Each number is 128 + 32 x the weight over its row's rms, rounded and kept within 0 to 255. Layers, rows and columns count from 0. Numbers have three digits each. The size before them is the row's rms in percent of the matrix's.

# layer 10 MLP up, 1024x256, rms 0.0808, rows 237-343, columns 128-191
099:128151100119095121105154124156100111149184124145106139125127130178124170151162107134167175117124138112137124105084120165090064114090160149127142170134118101113083161148135117100111138143137114
100:126130145129145056184104100082079134114113156124121116147139074114114097202137090170111121145148154107108138150151089145114183103087120127191128129166200128161198144169188128188193101135131131
107:117148152182158137146151097066125110141148122152172155170139143140136115088171153116153160080133166187096097086089146125151127143125088079122132138100132141111093139125173148138102088123136144
099:139068138103125162099113087159141081133090161130114133071131097141130155128085111113127109094170219121178104154097109136127118126115129192093098116165131075103084107114191110121119126174157139
094:163105128098180101162108143171121122114138180136143121109113136075097112141093110148200108191133115136073164142166067134088104140141143154141139126123119122136128120046131112222124128170135103
101:089146135161179161117131125108122157153124119093103115167124075139104084141060112101171196134170174093148128096143128129175177158142123081116124143117151076145134152113088145147169109118161109
099:125101091151144111132102146126146163091125111171054184145142069121102126132132047101161139128162154149142111176118152068103136074107115112069110123083114136185141160133171063096157080155114110
105:116111058172172209151113108155102134140147148135107108107158077047097113128132127158112150142128166128145163115132110110148137173092127098100121137191172162134126149103148124130103108169139142
100:162129166152073169103159077136112102114131159147183106104152089132130173146159129177121160131135142130131061094117106109091177096097086136102162146096119158130141120183095082162153073070154138
097:075078140091092121155109144141148097089102190059127140161144139100136135158077152177109135142159135107129140119116162164139118154111129153208158097112131145064154081065118066142141171121134136
103:141162089141048122140123112107177143134078140086111089085097110127108123092101154149153096114140165132167157144089097151147132154111120141111139106118093101117133083132172174173122090085146122
099:140186130089135115131167151147123084092136125134154148085095117148063133098110115140128203082127124128127122168045108163142134140075114181111177194098096109101127142107074150127127145123151087
088:226125131161105164132100116190070137172132137052079106162111137164098121116109140138154158140165158210090072143099086075115157132106133108111134114108124076178208129110164095169100102114116102
098:152166156163171176141141120118103122124146171161086133119192131144115104099105106146089126185195100126072151079096117190158149146139077133150082150175144070157133113130111138155118130170115146
108:079149151092112140100065127147098113111139112099140114115150119127110179200119138150150170122166159138089203127078127183121097129123126093102184117162143133127169183124122123148157123091139097
107:159128165100141117080123174071114166138122092110109129090139124105093129151150132154134114093118196165093165149150095114110122123074122249128132145153137105070163158074091085132099102157138123
101:087136149146127172122146145112077140159193149124140131080196141075082137149166148150102153098141126117159122139137180189122151119166090105127133066125154132195171128149089099156099102152139148
103:126133161165115090120116179021119150109063104148101104108130097145139116145102178145160107215172170183114057143158153086110194163118085156127146100108176064064171152082163116155155056104139143
103:102108099124167122060106114117100097111159122116105147087095101196131136161110126114119180166161150132170134073127089126126157117120122155139153115156116079135166148131133154113110056153108145
094:159129145097152092139100170135092152081136155151116161096078141049169080150140168117191130108192161143136095108072147140125153115105130152162099106128110144121130120061163129148144143133164124
103:097148151155174090092164124138140182100152156076141106099157104157107091153075129149089140117209157079132161122116071107100117059088162122100138154155167088121122199106152129117147207146071151
086:173193186108126112138093113095026103130178105085169057103128115097089089122122089153128207136120146151144113203118121147103160112131086110082191150124155141151154107103151105139121142114154106
098:164058117146091145138122119156049157099158153144135189068172152101079075082109146117167174120189121094167094181180121080118094149174119089158172128082136160143183130083106151193169099118160119
099:087138121129084156145116135122151054173114146177102154138129111091125076177121152118133171224142112128106102134086174147108117108121054198162136104104142114152126144157082115135135059088159021
107:131130157125173190123074100118105116141119096097142120056109097169100166152100122098174143156190138169134174107130163176082063069142126189141100159062197129115171152102124171110122150167121080
097:167139122097141158128120123097126106172117157190150097083200084119129110167074101114088096106130158138125118123124148091111086131083147179160095094140155047145144088075162158133135117127128179
103:170113141167124059075107115114132108139134157182113073158133130118149119170103144104158180118181110111106101132078124092081116096113104170127147158057120166107134126120107102155116164099144085
103:105162108153154046094172095169165119072142147163111080101122105133064106164106080119163119195149175150030131172159101132120225079139109121164142100154151078119154135120184095102115111133137090
086:125125115162090118131121131090139150137178083069121139082111130127097145064119111181133129116125172165156122122079118157156152083132139129125134128142197125078132117144129135097111135136106084
106:128105141078158170153094155177076092080151104130096184064175136064116179140144103116113171166164131153159122153157110142129097081144102152165149063123112078180171109075096103176151126124134150
101:133167138212102125138142112144186156159132113166150106121181102132140094080086065114092121154089163123129113162105056111104143131084086105164130168095082139178109117210143167176083077125176124
106:105150160139155168176119108144149091160231146133132097139139121093185110125112134141122133185185099161093141145088082199165140109125097164149077106173180148161150115123122118194143115123139077
097:074075181147120087079122086189117133148172137131108161128131147197088131116115088158183183113156172171138089128141133128124139104181119136104172156110169139144114093074074121135138136100136145
103:091118127133136111138160132084147120112079132113124089116117105162127103137162124074136146133145146191136164154087118162121138095080086172058162135122119135134121162112098172092095154136128171
090:094149131173089048133114120137137139143113124155155108148125122094093105154097080180147109184110111149122151128128167157064114130093143088082164115129126101135139133129140160135136127126131106
101:157160199063154171118144132152063105098120134086049192100127117124143148158102164111169175105157178183109133080114092123113116079152130169167103150130128068103133120126107103120159137110139100
110:122136175107105090145101124091141101128154063085150114112149090093133143158103149152123114085099128143115115152122162142152204089175109135132183141135137128096140106144122101128199116089154099
095:097076113119110177112074119170121134139093156118128114113128108089175148163147131136138166112130142090123094088123076165142150120143118150067135095150114143153130075148153114135133152131180090
096:055176133144153172153144087132138054128113172131141157123173158118122111054166202106163168184185158159070132118124131135072113146111137163136135165155107092122106098129136146077086126118127123
100:073130111118127142137090147122103077105100179117136153138105113135163109144109210115087088126132102121049119128142184114100192106095093206119160154163166168186108132101126126172132092127146124
100:155063143133172135142147122154107076148106110124082142099140125178117127122099059149156153084161142117081139191154086130103121189126105184121159073229106100140139123168130105099121109189106126
098:115122171180154141108062061121146105113114150101108095100072109127137111156153118117148146078168113172124137091114171133169125153154132134088150124135121113061126075138171124146078082151164151
098:103149141147083108070095109150170146135147113164167146119121135115065157117117091154131130124187107149165084125099142129153084164145129116078161123084148154067129133187143143148165116140121164
094:175201122182058142149203138121119102105088145165151141121148116127106081135104122181143104168110168116139163108074214097061138107126115098113176103130094149186174169147171126149136106112126160
107:107083133094088116130099142199108144130169155170125167106114114092103145156093104109113121156152094104091024134092158107151101167150111155157080093141096091134127087118124139185141206171149084
103:131107093144148182154090113168142047157155126134109123089065107142047123149070123112141131122149145123090139090105109159075176096185132102160124126108140116091155130122188143162099097142068195
109:109092116128098107143134129087114104134095107094091124054088120190155031103105148132166149162145165172117090169123150110090117090120112142139164088113161174112180116134178104136171141139183090
096:120114141122078139118076120115181124109154132098155219031180104081146112092116060098142128119152212111117097128172153160085159064119105137130122145111180134093070145131118149144161121122119120
099:094114100105126127158112091165099166087125084082167120161164141088107070163138146088167131123125127124107149158153096124065166158103134141148163152147160098189105164132218110155139113114142155
094:121107151138188107138162114165136127113137128209102136091185131133106087143042132147109162147163173078098148144130115088076155147152196140111170116160188088163145171083157084188135174154101112
099:092108042142190130211173127091151167115163127152127077146109133126145122132162155182143193134124129167065150139127135112068134155097141108134172128148127087164163143172139092105171113100175106
093:125088090133091110114144134146026198114193061081119125161119101128089142099123115110112093223123110163141113133099160159086175088119134089155156122170125173141162179156170134154156128135126129
094:182147108169085125173129150165068187158110088147156144110052116068096098110117176097134183106137162173158109139093108144085125116133119084104168128217144140153153140152170112148086108083144107
097:158187132135120188162173135114115199102176100124126090095168122100107154094146133062173085153129140060155094126085073177083109174064121159130187133155134123132117121181123152079124167164101115
090:120098069134119078154132138108091095077102172143095164145210127163134132112109147186159162171107187100180140163161116194131153165137091149108067079107102125145209140145121103151129080143136131
108:190105116130196096127162065110114152097107100094071098097192102108110106187103080160133130099189191212143163152133110124137171133112121159080083107164163122160164066108117129140162083091136141
104:111087116140153061113081119125181157112122111103121146122092116099142099130111108208155199161144185115171124169122150171125111089103097134093156138108128133127170112031149117145165146180123146
094:137115119179108101135097132160093086106076135152119100081128143141108109164140065138132077173115154143119160206111154123073170154107126099125183096150087125129126154086117099148165159129139166
097:138163130118150106129143136179094140070156128128086150119143073128115152174068134121163098183111126125184108189084134078106169125127124136130140155157099069195149086119209113113161121082172137
100:094155151125107139077132095120127165069200077082140092163153111131102172184125127120097077157219124088104137088149072110094142167072142136111141110098195124129191159081130143185088120191147109
102:109152173163115184151159141150151093141129205137111125118062102177076108101118172172116122135109156141123127114152131098144125124120118157134172162114127091075128145173132093119147105172170114
101:091089178101088164151081127108117147077129121151099091101101148147160169082110187069129147130184145057162090211118148156088133174124092136144158130096143161152149151076120167127130070137190109
104:148140134202176143160110157157124115151134098148152132159102106146115074116074124138149135137147128104116156215166100159064157056118115078146081142197123129146158146068162112103133149133119096
091:129108132104112125116079176093131139161209085117125105158125085118130134169116104082094115175143087123175146169079142118164103138129123122128116094164192093045103067080118157129090154153145143
100:112184125113129085153118121134193137102130165121115113134137099118175133074071153174144144137128147140131129159140134159165178149136104138095180095122123128120123113112178108105144156111155010
102:129152087140077071086132136213116134100127123088138115142134151143162208099063106156162155160128143165116089109115084124083225086151132068107132077112139118163125070104110086178158122122119077
107:086081167168166132105091105125205142101132108122133124136110072126167154133092190087148185162148144105146138124065139093174136125074132115092114199159202144123141162109157121093117088155119125
100:110137136106143149129119082109148164114090097133119026105131154099116108121117142128148147136150167156124114106121121084157139079106077166139056102126150112106127099108081176146127150205170188
099:102074129148150183202146130091126105093174113162096179119119078096100147157152085186115114140166163130146162137129090130073133116049111112148138137139111135160167174116099121132107151187181119
098:082170138115138088155119158105124144114119099143096172117151119168103118107105131197086099129115105097143098144182145161141075120156116137162156168153141111155147169135149111115100020129152139
102:070149187120118137094096143114105077098114114132114148053196144123112171175140107121170166107153178126103137148098151134132133103096103078112089142119191074116126104164137175146113131143180140
095:159113115130125150092150112128117165114140151120097149143110128099101170163072133196157091131112123113096080171033102181169089092116109133163127138152187093113202085142073069164133167159148136
099:106163160167149094122057087126083188084150110168179111129144109125088058080157138180101110132145120189167154162164114142123143142117136157167106112105141062163151085096174115129164120077158109
102:082140135141135047126140115082116121122115185175052148052118110162134101148084044167195147105149182159078159094136118151141096077166094086129129111108134115113152118123158129156121121168154155
100:111084138159180159101212129102109205114188144165110147145184134165122092141167123152156130124083114108117135146128123183163074148143114129156117073087111148125097111164112064176147092135135108
101:140165176155129121162105136127132185122080102189123182078126104157109129148130135155185173186192140110131169142163107071138086168133084079128116096104206130136197104186157132140212068144164096
105:064167187144124072143167089151148135128120120112159141124133112091119072128113114119093090194136162080135139132158086067194193112113126145119156140100118114177130150133116119136145123092115129
100:165165120110100131125041122099123128113119175119138076139122122136109085192149132157115132144143126165083103176145112134178148141087102084094093068133128116080192169136169098162154118061196110
088:149124169180112143161124102155113100130141166104178019102108137111139116131133179128209145174180155070127167135141146119014134117094090158139112053145137100137179111081155061131107155153104096
102:133190138077109109110132111148071125077115177116118149138149131150067119163107172183192132166148130103128123131096117128136132104143137123075107107095147092124156181111195057091098111158120115
093:091140131117132125144130102110123122118109192159103144090138143140152113126093146129121139172151156120116129143119149043082109100088132165097140091050134146077118159179086090181096188143149185
108:131153109129088176119181102132159178122114094103149115082153120125118093127117110140124141152127088099099115157137097153153146128124132166124136112157128101117145084174147134185123104115118131
102:141172177076144140115114112158135151170127104110155031096117104081091095139085136085093161139132133157085175106078123145080105127159140148121184125156122161112161104091165105116167084143123120
103:070047160163099089116132161126119068132081128158096120129144149071133096183147103058115148088121175121092155115076105171124147121116153098121047150156131156089166190192133147160077107133140129
099:091141149092122064132086110109119081067132167115099096128161116086141120175133117166174156141092227144122126149127121149118075091080127055162151199154169108115118172118124141082115136101157103
103:125128195126138149114161124092125120166133148113065096091124122115141135181114151137100166141150113119102132092082134116092189078062128134132127160171130137140108103151150154151166076098142180
100:112175131104117118150062144181166156117120125088135112074158179122134146113091141126165159111134135185119125104100124097121132103117115150158115107173143169069170171069135144123119153120125102
097:142106098143055088172124095147143169068128152097182089135137153139103173093157088167140148150158066156185146190096139129103204109138145170096139177052161057145148151118125082131161070136156100
101:122149158107157162115111020156141087093150095152143078182145125103114065105075078129175133044162183212129098138126142080135165094150133182095153087147136102103159139156111112144170134133120130
096:106160104103123160137084083143145103138147067098104066143077127156096055088156193145111166180139156185184145121099101192085169155081134141089152088154144136111129062090094089152120079086139120
098:134106152150087112187119103080161148152121091151142158102190156115062112179080107182128134143130129140127065158119206105120096153134106101107098083127115114146136132096107120162178126085140096
102:136094112112096113108147120156104171069168177124115130112164120167118108126154123175149119102137154141150099105178175200152147139105128134202163090147108068108144095099095082117136163139174072
100:128101133119141133139115078100116116139151121101128139110159128121180167165135101138109147119163102140145158124117157128156121059054106130162157207172139124199143118163194084146228117172125165
105:145148171122164128085125102104126149158195202171147084198129139100136114079135113147122165111148126138083161144116064151155098105105085119094124077148172136167137091167127114159196161148148141
103:074106205129144135112146104124188177097123177152097132106139123121114135161091115158146101164123168125114110120091099130092097100089125142053128106206160110128138136171176108100081144171119167
091:143144118122145145168143088199120149080158167148095154164152097076067161102068130183119129130168119091118166176095166052110177139112126121171120111109111178148135127124173110159109160139109129
105:144110081196124139149118157116089100113135158129150097111117156134144083117158133166132118168091084132080119086166136073123208145164090142145069157156149126125184093181079102078192132091151132
092:110185122124114106126135093136187183203188114093225098154153131147110150148133102187137085120166167108204128135110175142139139113177097142162085112166058140136143102156155062168162121135130180
103:068124132154091078113185126126068065116109152148148119113157116101138098118108155089154159152137150125117133148164110106161171158065081098140169221122100168110144143112131111124169139119132154
089:139124169093128107102102123141138121132162144162105126080137172128124139154147119076105084129139122091161137097141125162137126148100141119214128079076121150175103074086134060141175146090118106
103:123099154189118131136128147154115133114158094124114063087161120103142143109147126089123180153118139126076154109179120151173151094115117144122146144167171123097114136123172081196228103148162126
101:158129137138144090129111164157155122129095084139143187108110089095086122152140157094178154120080152189082131079176150102126109063154117085071083082176184065161125075121106128137128115170141108
102:075148087170154081172133074111060122070160147114115172125110127111092137105139117118147127091152154174107145152141148150182183175129117184177113083125138133088140160102097122164118091132131130
107:159074152153131162115127104131092170088193095098149128112133120137117087142150097165097154136141070186119133192151126115167134161160092182176105069147157149151163141094071174128117113151135075
107:104100152137154143150077138117166164113113117095088093115107094131148120145112136112130128091139131071070169120139096170105155157168097139145133183135168157175155116135083092141163130152125104
089:125101100178110128133148130096110116107116129137113088124175138104106141129175128094129112084092111044149118172161113098165132142063150171156153156141125093141125171160139110137158131151121145
099:139123188108099195080138076163147089201139119091145139141177137131106144079177157137091176138110102104082066045111150136092115189150133162136105129102191118118138110059145094188091143105157150
# layer 10 MLP down (transposed), 1024x256, rms 0.0795, rows 237-343, columns 128-191
091:157104152106158111102167146130170110137140120107143117113080179178174164178147123136125058133193095113155140101126111134115094117068212120203116202168146107088140111111115131173124099146105083
103:164137104157128105106125089134131142156077136136137134101107225115086123161181079134100088086147110190086090144167099101110123096170127134127165109106136091151137107093135136074096156148116138
105:124200105118123071102145138087117126150147191138155072134185119112114160111111149149130103147122111103127106088176115114125168105109113166107152135087125119073127098156176154162150102135108122
100:156195179016132110135041092088169146143098101145157129067120130114131115176155166146134147096108089110111126151134143065086120146136110170084171126070098146161119108122059144054097104106156150
096:122131099150076133106153092126077078064120089123106109157076104123140080156164116126112181095122134124106161119120170115156165076079137136094178091155237155085198134161128128060144118144155150
100:149154120150082161131047141114137095122065136073159193138079166151105131145158112107105172142189135135144081118126101085165160119171181088111157115177087131147139034095180050169110149113064123
102:094154091086153061095142087201196119090133172159168126127123062124126078141160187115094164166137077108120164173151147160067161113126082118129124128130092096137129097119131135129147102149143150
105:103182142073127085112177125111116151161155116037162122108116112155116097152174083149129141138169189120016104157115135136106101115102116105143141153133152155145116109111140158184157126085093116
098:156088156179216094127130138078051083102105100131147185088100106173119143079107129195130111154097152134083153104162162112166068104178160105149116185154106099114120170103102144166164143152053162
098:123162176131166126200150171111078127116112113152137112128088156108123114127142110086131064157092150166165109104096144130119169134084072115109100097155072163098139099184180112138110110154130075
104:155121125118153184125112134093119096085134136146109145139111102138146146175118135057152148179165148178112126176148057149133174150139113116084140111102151096131077155127111071131184116120075129
109:152171130149150124134057150174067100115138112174169193153099133116191096090088119115114180118140127062129126083146151146131134131160069139119220134151160094109152125130179118139170120096181074
090:156085115139145120159117173108108120136108123143172196138114092145171106140117071090122108131108131188154108170101125074128147128184038144107133071143145110114129175086131153150024099164106120
091:133108101151116119140166140158103134077114084169166142119148018113102107114149133108174119115131153141142124115131121107089213055144092161095093085117095139130124141165212129094149148087065131
101:150150113145106172153114106139137102143194130118113095127146142082082153122140064122153104145077130154199166171114153133186119126154104103127132152085141162086108099086094112112113139101064152
106:104113126120082117144113147088133084105123098148143132201141133142154177144085179198171089113123131115087063109161122083156147172119086167175126134068130097062091100073145028093148109166185153
107:125133171091147133108154122139102104105152166168088104173068042086090147101112116083117099079091168176152112155096131135139120139114093149176081096112124114127154138125114165133108119142149157
100:097160131078103092081130079123163165155166148086139114133137165117127156104155129078123184097123082149178131132153116119159154072118136073095184128061068086196148179136100132078113162167111148
097:128182169199160151107157145145101099166120064083114162122106116142155130126132073079143155145119093108132130180174191075125085143140101111084117173160154082146149190169183141100146145149091125
091:103157140078142156080116111138128113115110169155141082094128040161068108154130127141067133111133132120097140125193124143144186084145092123092132121068148137096143134097097139125095145073122152
084:126127155151162138120122090087113114170093127119100098109146200135129134132152110129152115164104112142102145128082114113165144143156255152106142171132122164094114147146115107150103161069000080
079:132169155136084146137098125110082117104148157085117126164143110145140146159162118145077168152141092147105131164132136163155144061107054120131143168146168178147129113105178090162080110122148142
094:060161141118109127091093130097067135133128139104158138170142214136132165090123088103126136115151153130147116136127166122151175158175162135110121103149101148060083152099072116115159164084090109
094:137102123145123141120153129147098138143152102050102143136104213152119148104149113188146105113130160120107129154147117138105130185162243109115191145105089130110138154151118105097128170120068166
108:145144130106144124104137122134080142071082114143110147087143137138117128149107160124183153146155149108188084144151107122144136132100061118132139156167146132136075163141081074135120193070141200
092:125113172089128108105133137198141123130145082100112166165076158145138148129132123124179077124131053155139136148121111105122090131109168102169130151184112170156127129157090122143177139118057123
098:128151080067099119150127135163100089115130153092096150148096227160112116132164131126099108110148191139153139127144109132166066161094137095157141110157173116112193073151183197102157112121116145
102:107141152196154146175091198092172133127100108097185166125161037123143141095121177085154130103122134078151139137129142092079095140175212172090138056135103101104185100132129179120157094123134061
098:140117102124131127118095134125130120122180175182104145154081101033118128156112173099128121102095141137174133158146086139136123132117140103097168125148114113133139130099127060149119081116125166
105:190152109094145195118134112140124102195149114094143163145124184146125099068113124180145137108128180115132218121081145151173093202138085133122084106160159081096104103152121195068126120118114175
099:162142082129178165203063094150073145118099131120184154095128141102175083140161135090140155104109092066069126098125160144130079145103132158112076168148153111147161107125134115139135190137187112
106:197135100157056079126116101078128147116132116133083110155139158174102156093163121158114106113094086109174145169152091152117118159129106152114132138154089211079136158108152126116163147160159164
094:103073106161153115137114163114158129183149156136157151073127154101101187127113108111088120049138129114112155161162116155116071077127150136064127158115106144124121070154167151121141140106005142
108:078104089104169126133169123104130152088158086130109163150142154093162127084137116127096146132074109151153108116073174180148124085134154157195130121128129166071197164155173125188151105142122128
089:139083127142133151090151094081147088095106130111128145148155120127137115140074130054176130085129167153093172122099120127137117117121196135149096111119107145134160118141167078123131122153150118
100:107124144152117139100121151183159167180181097124190073111146048135072144128183148160124140113070162104163091095180130133119111177142114086133117167134192100100193146149131162125137151093116147
111:194176119162140100143057106087159105082114156149125138167088155166211118140164095119161131109170081154150090174112109105103115129182123152142161100145153081190104163109168075181129121059144161
104:182144082183151138142132175111132169184145111104153122170145078153046212105148172106139149145162131116157153192072073089146144103127137110149108176148128152095202123114140168109125115152082104
092:168060125106118159116135099121129168106160139118092072135113130154152119164120120090135060088115139170162127117143121126117137173178094133128177051107173114166047136190086156136125165139137144
090:149151152161199139138117125150153168103132083085185107176094141175105173174162109152185136084107081061076113144137108137144073163139163074163141107091087107106133135151160142132109089108091165
096:141096098093195129168148073062148112130089083168148204139149131165185099129055173155088084185111136117116111211123146149182122159096060130117081089062132172108110057155174112108132087104083127
102:120144096109132061096170159177136152145112205138093086154114125097111142078094141133147136093129203106154198119145178152146130153131133123112148151166126152135177125086075102098146175159125138
101:124072146114120113108155139099150114138130136063121116158071075130061142143173140140134143135085160169137170127130200101133110133132059150193141115168138084153172136112181137141120189180136101
099:132115113125129118092125085145173114197185100091089074127195113119125170132108126147152106154151157118119091155095099102164144081149109073168201138142128132137115116184115118123171195139137162
109:126120092163074146173072083179106182170113091120134150111127075087173130092150137133143120124128142166116138167101085153141101105161031085178180087087205067155179104143128192114130131103180182
101:131106110116150162122130161122152148132130115132123129186122127218141135109186147115115020095156152143194170089139181094148118162085171143149159077149123128122151182110141099080126088104150170
112:168189118148124132132153107164139134180194171105108161131130116138073118153112161169117183153132091143173141137133118088143096143123104112170166092105111124126105141100173112137065122105082116
100:153062177125181071050162139069153097090119070128102078120167105167107128226071123118175173145116120137126135138079151095117157167162087150096096153095103160132154131180116088116191118064184105
090:129171103169171089103172119129140135120076178153128054148139022119131110106189166105126173108186109158131136120154126124145100149124096152133148089082089157101140119134119104121085162154082160
080:138132111120135110080105146075117109124094109116110130115106171146101149116133139117163118123128102093110136114103118143157110121141255136108217163143126162156121111133114134126082159034008075
102:096138154097143165115150117081123128065129144173084138124145107142129117106115105099122162136123076152175108143117123147095187111173171132107107118096179173151131169137159138120166150099211149
090:128100091154161163087137135118101124133136065168077176173121112160126099143104078079129138101194130164171161096146104177110174123177226059127122149156133124131167122165130135112048109197141084
096:101094178126126083144125132127061136104074116169109192135111182126134189103111176153144172099142128110098154115149121127143179140123151127170123084157160173137177164100155153094115107123156087
095:129176102138158097150067078084126088098150128150131105082139166109124124138137165163115138110184108171175125103089109178116155074076116151123131128139123160191071116186121161120098146123117135
097:151094192088195152148095096153164099207176111124118053136073091101168193048114164090100139087129076148128127099104156133152139170117141129136132157189147137102105107128114180132099145106145079
104:120121188134182156095120121091106121138106092100084077090136119122130138096160068073139100141102155171157111133099134163139157085133078175145137087168122157166164121107081153153144099167140198
101:130117132129144122143107067130092132071096164114115140098145144110120132126154147119161138104185092112127085156188093126086198100145061097179137124107118155148172147085112166146130170089110159
090:139204113131114156094155143125102187182156132081203145164133138158097125139113147168145143112103187133164170089146100085124072120153149091123136186130120060088078120180116184147158105174132098
095:102122083106141098130083061185208145141113145155135117161127114121161081097184155163108094139124130114157124072164112111167155165151181124138181191069175086113136129183061134090091167064163138
103:160154094177191103127121193100222134130130121181157120153131139048161159111130118102142130131071157113097100114162161119144103126156143124136127115132170101140093148125125147120150158086209179
104:137133112123119076120112113104111193139164111101103132135119158101128117103092141163149104136123178143098100142175111168131164119138220118118156130127127132134103131095080052171198198131140174
101:159156110148125072123190082144120093193115110149130188135108158152122110154129106199134097123163178102092157111116163142076179094154160125137091107156158095120131160146140128159112225150050161
112:081116054176116181130094094137136139098131105092109112147175089083105129140165118133122105129145095140072145107113156088093146091167114146219125164116092091147083139159183117116139148115163145
091:166111123158181100151140198192099103195106175121091114156136057115090141081119193131132106148090061151096110220208124123102160125136071100082117082129071139115169136131114139082092127123127125
101:125080141101179109130106135178110077080104197125147140180165085141156198129148197117123128091160122167145143156141173122165093152149214087101087110113139192119093139122117122158179112087142097
107:179127132120178094143135171078131197111120134075097097152094215173091129112105173100120163139115103138150130117145153109108128117114129170175121087166185150112136141077165155117104070109183157
094:118125125111144088149120115150124160175100160130160136114142246154134145118176106131137113124091138098126118098120113146091155126125255126123163158110131139110096127127178106187119147063040141
104:121135103126139154061131123131133143175156105093115120118107127154160164112191175080069224152113079153136151124116138184087079118099079109156116143163165158200108157138212114138100084140208132
099:175103113120111169104166098098202077121147075130140101146068141123191149122137073127064165095160155144164191138109160135070128104097161178082167123144155115139097169064126159122158111220134084
093:141125170156157157110136147161140121188130163099145083151117237068122173180118107099174132076113112108142181167112082115111155123105097082110105110121140092088146127095143100170079118094146139
108:111045079133101154148065079141098175111078132144083173114135087166144145119151126190189168090108113157115112133170184200123102104067064141092117127087138163176172103098109166156088109128128123
095:095120087111119102090175114146117135167104149129092148127125163142168141111072079129166130074148113119141116111113092096122096213167147099133104143103088070095121129142134092092094145114082140
100:137156197123074185112124146092156143179068168138125109121121113163089171159052112131069109103161136118089113122197100135107182144111133137134068162050129082156126079137102136136175168118120160
104:104037118145096121120105110160113163107103161146130073143135082118158114104147138169087165171150147133167143116109147096128120186114134127177083123125162151161116086075153142110104133132165168
097:107139071102108099128077149138216112130151096156100158167114147195101131147127096105162098136183119163123143150098128160125108118155233141098189101070071191085193147107086123117118152090102111
100:087135130106154078130066150132136146166096187078163068083144084046109120114159176111119132129158157157159177116120124178139103130092106149158157085080121126129146099138114157084162100150155140
099:111122154116077088157105128100120139136136115115128156134136150138136127172154076083140185096128070131102147118152141143108157108065239113091098157168125078087037153091121127106128170120057061
112:121150129112089112081115136118062173157088153133131158030136180156170177138113118085135115121157181126100093124115111077125118179160117102100123144147088136107092085123128088117110092073140096
092:122166144164164187107136193132156127090140135096116100153123132083106160136072117103075117135162151198142131126099126128174129102153020199101119121144116119104069147142103149103119105089185096
103:120149116163146077120168134114109089096138146081072125147103124117115190153089090138094123096126125088084168131124183111125100185121142115179129195102109146147159132066041131120193105203118136
090:133204071161158115086080167137142106129127136186146130155157134154084088114094136169156113099054142112132150210105146109171073130138164151156078139206107075103152168150080088118145071219070130
108:114111123185115095112141089151140179134081111131134086098142049105151074120104101063147110120040122169125114158118133121144102147091107152173143093126132142108167123136155135096141112069141187
099:157087157086015125149143155128177169170135175120181117111143167141163106128203135168163178125038128145107126166098171107123168129111167186094133094111128169075098140114137105100116162141170099
103:177168112123135148144102072132137077133163133085092133073110142181101172158093135109103127157195118129190149072144144120105139103083178172163135093101099144174109118121110181126137177149051183
104:134117113107087174179121149158159188106174096110100138095111173110187187155135081054116163137130115164141132134171133132130130093158145197123134106139203105066035120158083159193152103166165138
103:126175128074119129110147138125125178132102145198125114159155167179118164173143138130139114084097139132171116069109120143081145176149100129144132129117123146091152106148083115067102181138145099
099:130144141093207149134117182105097135105098145157149189205151128101059184121163187113071176155131114135122126143080135116175099139118104136081139128110100151071050091170134122087174119180115124
096:141114128145131124105120095080117146122152137113095154187093094124134154088197142127133120103066141177125144128149159176163119106128067141146093083183112140144155160115110088075121010138078113
105:175114118126086127172180117095064089132183143112115094100123185098114088146179184131101147160126129150109121119122122151114121106113105158123172094148163054090139149126107174165122168136174145
097:129119122142163155130109116081106128104115128175130118138116163155118151107109068127093126170176115112172131120163103110121125132100087149156120115110110206057095135168095139101138195157061107
096:125139149168156068125092105153142108134165151119128087104122152118155128082147153107107123158083065080162131140114083112121125066161164151065117187106157137146139142149150133109151050145113175
103:117101132089130113099084144088138140132104130131103146149163130161151144147128103162142143114191145117130199120100129129112099148181115163173082164146117097062190169119156078129150096108226122
102:122135148138080088102142146151158171133111119141104104112116099042133104086132135141177127119148173129129131138148125097161122155124096112091147092150183141112132116157088163168090153115194103
105:082125125083160094181181186114053193127100152140081117133107093052105094136154123065122083190127154105086088172116174109086157118113149174116167133116133188201109117106112131086096105118188142
109:120145104120054137137169160163121126110113127112053184159128150133108163100141071176170137117117111069106156139089128115107122153209136127170174100133093142123109163119086184113143121145192082
090:091128128145146122145104189149138119141138149120126120094086062136108178218169108166121189132120076153127128117157125138162099081179094156111090117075115115143123193114152123149107051109112144
104:112187133096124145102145138164168184165074123075112101214144224100157135160142178133088140122148130134096136167088144159119163090114092091138164097107104168140106100095134188121155165089174099
095:090120137110158155142158170097210150132064149154103125149134098120108109185137153186109122080163130115136143064090181136107126092097079140109082154136113096116087138110162149095124109161128127
103:119105114130109151120042153167180160135173071173103166130103132202128120087077137141140102084188100174197139068093173090086165095102117078138108103060159122124069108099133114129115144139173134
087:156103154158093128141177102150157167130108130112151111148133145135133115121138149162125158109137087130076082181121183102121139148153153119084128123127120132126138136174138101140101140110197170
109:089144112050148168173140101154134170142131094134173148200130167168093129133106094139129143108188090162116123129116099127154151169135182146141134146062149123119127087136100146183091184157072112
103:178110119148081147065124135069173104136144112080137119122122135059116164122158194116104124142105133153125099114138160087156144130182111126104119111094130165130119109099086092070104143204118098
101:126062138073132121145161115153120162152163150102075113122166066136132140110180163120097127150102129208129146117117126083154122055141082098094128140096107160094149072133146226080114121169173116
109:140073158131153168130088152128111114149134129129132135132109098123112141087134106147205125076086124146171115132142077174145091064067085103067188101142146133124099098197155176188102110146103178
109:126139100121090101116166079181062151158143163086155128093126109124139152132146109101099144132146116169161117115120149066122192090125032128168098157139104087168082130081174151161090136127173099
090:115159160150130115145153137061160114147093093146147146156071165087107068125133130120135159129126128130164126137119096224103101071134075186092106124132091111110168104111142133091072137085140172
098:082097105145099101155084155139136108165125144147107144074141164137107128171037109131077108121174136126139111173134116117153168131106195171129102102110113129146105115172118164110099136116112103